config.yaml
d_model: 256
rope_fraction: 0.25
qk_norm: false
init_std_qkv: 0.0379
beta1: 0.95
weight_decay: 0.0
lr_head: 0.00513
decay_fraction: 1.0
batch_tokens: 65536
train_tokens: 277100000
Each number is 128 + 24 x the weight over its row's rms, rounded and kept within 0 to 255. Layers, rows and columns count from 0. Numbers have three digits each. The size before them is the row's rms in percent of the matrix's.

# layer 9 attention output, 256x256, rms 0.0471, rows 200-255, columns 128-159
104:122177132128111181120092124090106155121159090148145147153143163088128124123152157143115125153179
110:118142178136117143084099129156104135071137153173143153141132138177108130135117107091134094117132
098:144134083142126142131194160170131129083125106149124146138103124140109058124132116124143167120155
094:153146115145104122150096052169117168156158147131197147159151129115098109108154117159111082147093
103:106099155142131188105131127154134107110165150124162096152105126144138127144103129118129156097153
101:126135095108089165093174143135126091137161108099116073114096154114137142117137121117118186172111
102:138113110106119108128130151162129129123083170109098110164109098175115116128124103115155160147137
103:158120127124107141138129087113088084132136086170078098141091116126122138098140125105209120073064
100:106108101072144124139100086089147139116129096126146150107103142187121132143078100087136151119162
095:092120096119138128075150129073141128165131069107102139093119150139122138102166109107147117147107
102:091112180122137151147114097133106133156120117115094133158164137127174030131120118132124081127142
104:164103120091155108115176071117112113132146140135185112123166121141132118139147099114146106102132
098:128106155128102118123105140171109115107089149112100119141142129149155114146098104147104113161132
098:093078173117136118140111162111150094092122117126121124159158133142121108109139105144096122145131
102:149129101115156139111124112115136107152106134154085127190136119123146095151106129121158170125057
101:148086149120111163131127140138152139131082166131145140155095160130073120141123108102117124129175
106:123106133104131094164123143131155101135159151117132104133132064133150120132104087172151129151140
090:094122139104155124149137148213100113117125178134079107095137104111138147104141129080108097198158
103:124152145090152104157126084143126099122083132131127090095091141126124141152166077183134161143132
093:150135151120126154163117125117075117119138121116133189145104142112150113090071081127112089167122
097:172118136104133145141138076138076174088155138103154138140149147150091136148128141097132122116119
093:148113093152114094148132174123089139074112136102126109065125122148106163133167157132115141113096
090:136124114081102128129134102173080124149121112144125138146207136158110093130132208150167101088137
087:155126144138104129120102117102202073137122119102108142068133137137156148126124083137131160165078
102:065088169125131147104133144151130167097158135126130118125107139060122147129150100105141168122115
104:154159170124154134070181114149105170181156164121174102168130120125150141099149131138132147087110
093:146187109147150130147170107127097136134160118088120140117146110094098099115111096093102144121179
084:100101125117128149108136116122166155159118141103120121176092112160102185188152097135112130108094
098:138108095111108136142142143151156124109137125129130131122091160114096160106117152142107107069076
106:096104108157114065109118151115104074105106112143096156132164142129162133102148161114139117142098
089:116128171148142092136152138161136096151088130159096155151196090167099127126124150103149141180159
101:117145161170115151124100166158146136140181130132104136097146127130158150170117104171166125125127
083:154080125134106131148148113120174139171119146109153176062133116136148085115125107129074117150098
103:117102143110157133131102129099151108150118130072058104117129109100107145095121135136103126137090
088:098133123131131122117109166155092111128126132072122131125099108124102126150088106114159162168066
101:138137127166142159151116143159183082161128064201157143062119145098108091114133129075125167141161
110:112093093119136093117134143137157184147103124162114147155173155105150122129142123157125167089108
113:129170150167182087123112146108125058093164084163136148115114110112159086115140140136126104097107
105:138156140119096172136122090156165137131132072141085137116169115089156163125109135091122132136126
106:122101142163175095156112153102111146110141132142149143087130109119148125147126126166083160136169
090:108162161105088181109125104116175171146119139154149118140127111132121156150158104095168105133148
089:153063129117164152127116095126145151135163178159108134118110120118089146111142145094132118124168
091:137106118159108143133116149116119112068109141151126141154095102119079128079162125108093148136128
094:126163184151153130150138116166103150148171096161204135109148116115130134170156121149153137154161
102:174179108111143097152148130159145096122116130110126163163199131131155129093106121107098107180137
108:138095128108115098122142166116123139158091153194147190049137111156171129119121155101151103107116
099:083124161150124093173163161127087180128105090190123082152090082104131142148159084136111151165107
091:123093148138121133173160121115108126158103137168200152143149113112132142122117125162150136123114
090:125171148125089117105119123145117139102115144077115118141134146149118107159128116145144143102159
099:127154102126142093150143082153181118136132129147152140141139149134111140090141097118097113140084
102:157141111137133093132115180171165111125172126096126118136112116149120108151096123143116085156175
100:166137142118130163125152144126122074118117120116103109105136150140123154154129163164165128120167
104:141123134132148088124187120122142169196169118121186088088122146159111119169124138117156109134159
104:146089173174159134127132174101153141136146121128163119134117140101085133124110087134174145149091
103:126167143156117105148168090167133162118131137101101117150177107154129150134172083166151110138152
103:122101169141147155106109106135073114097142140134144149146141093111146090120116124084175152159120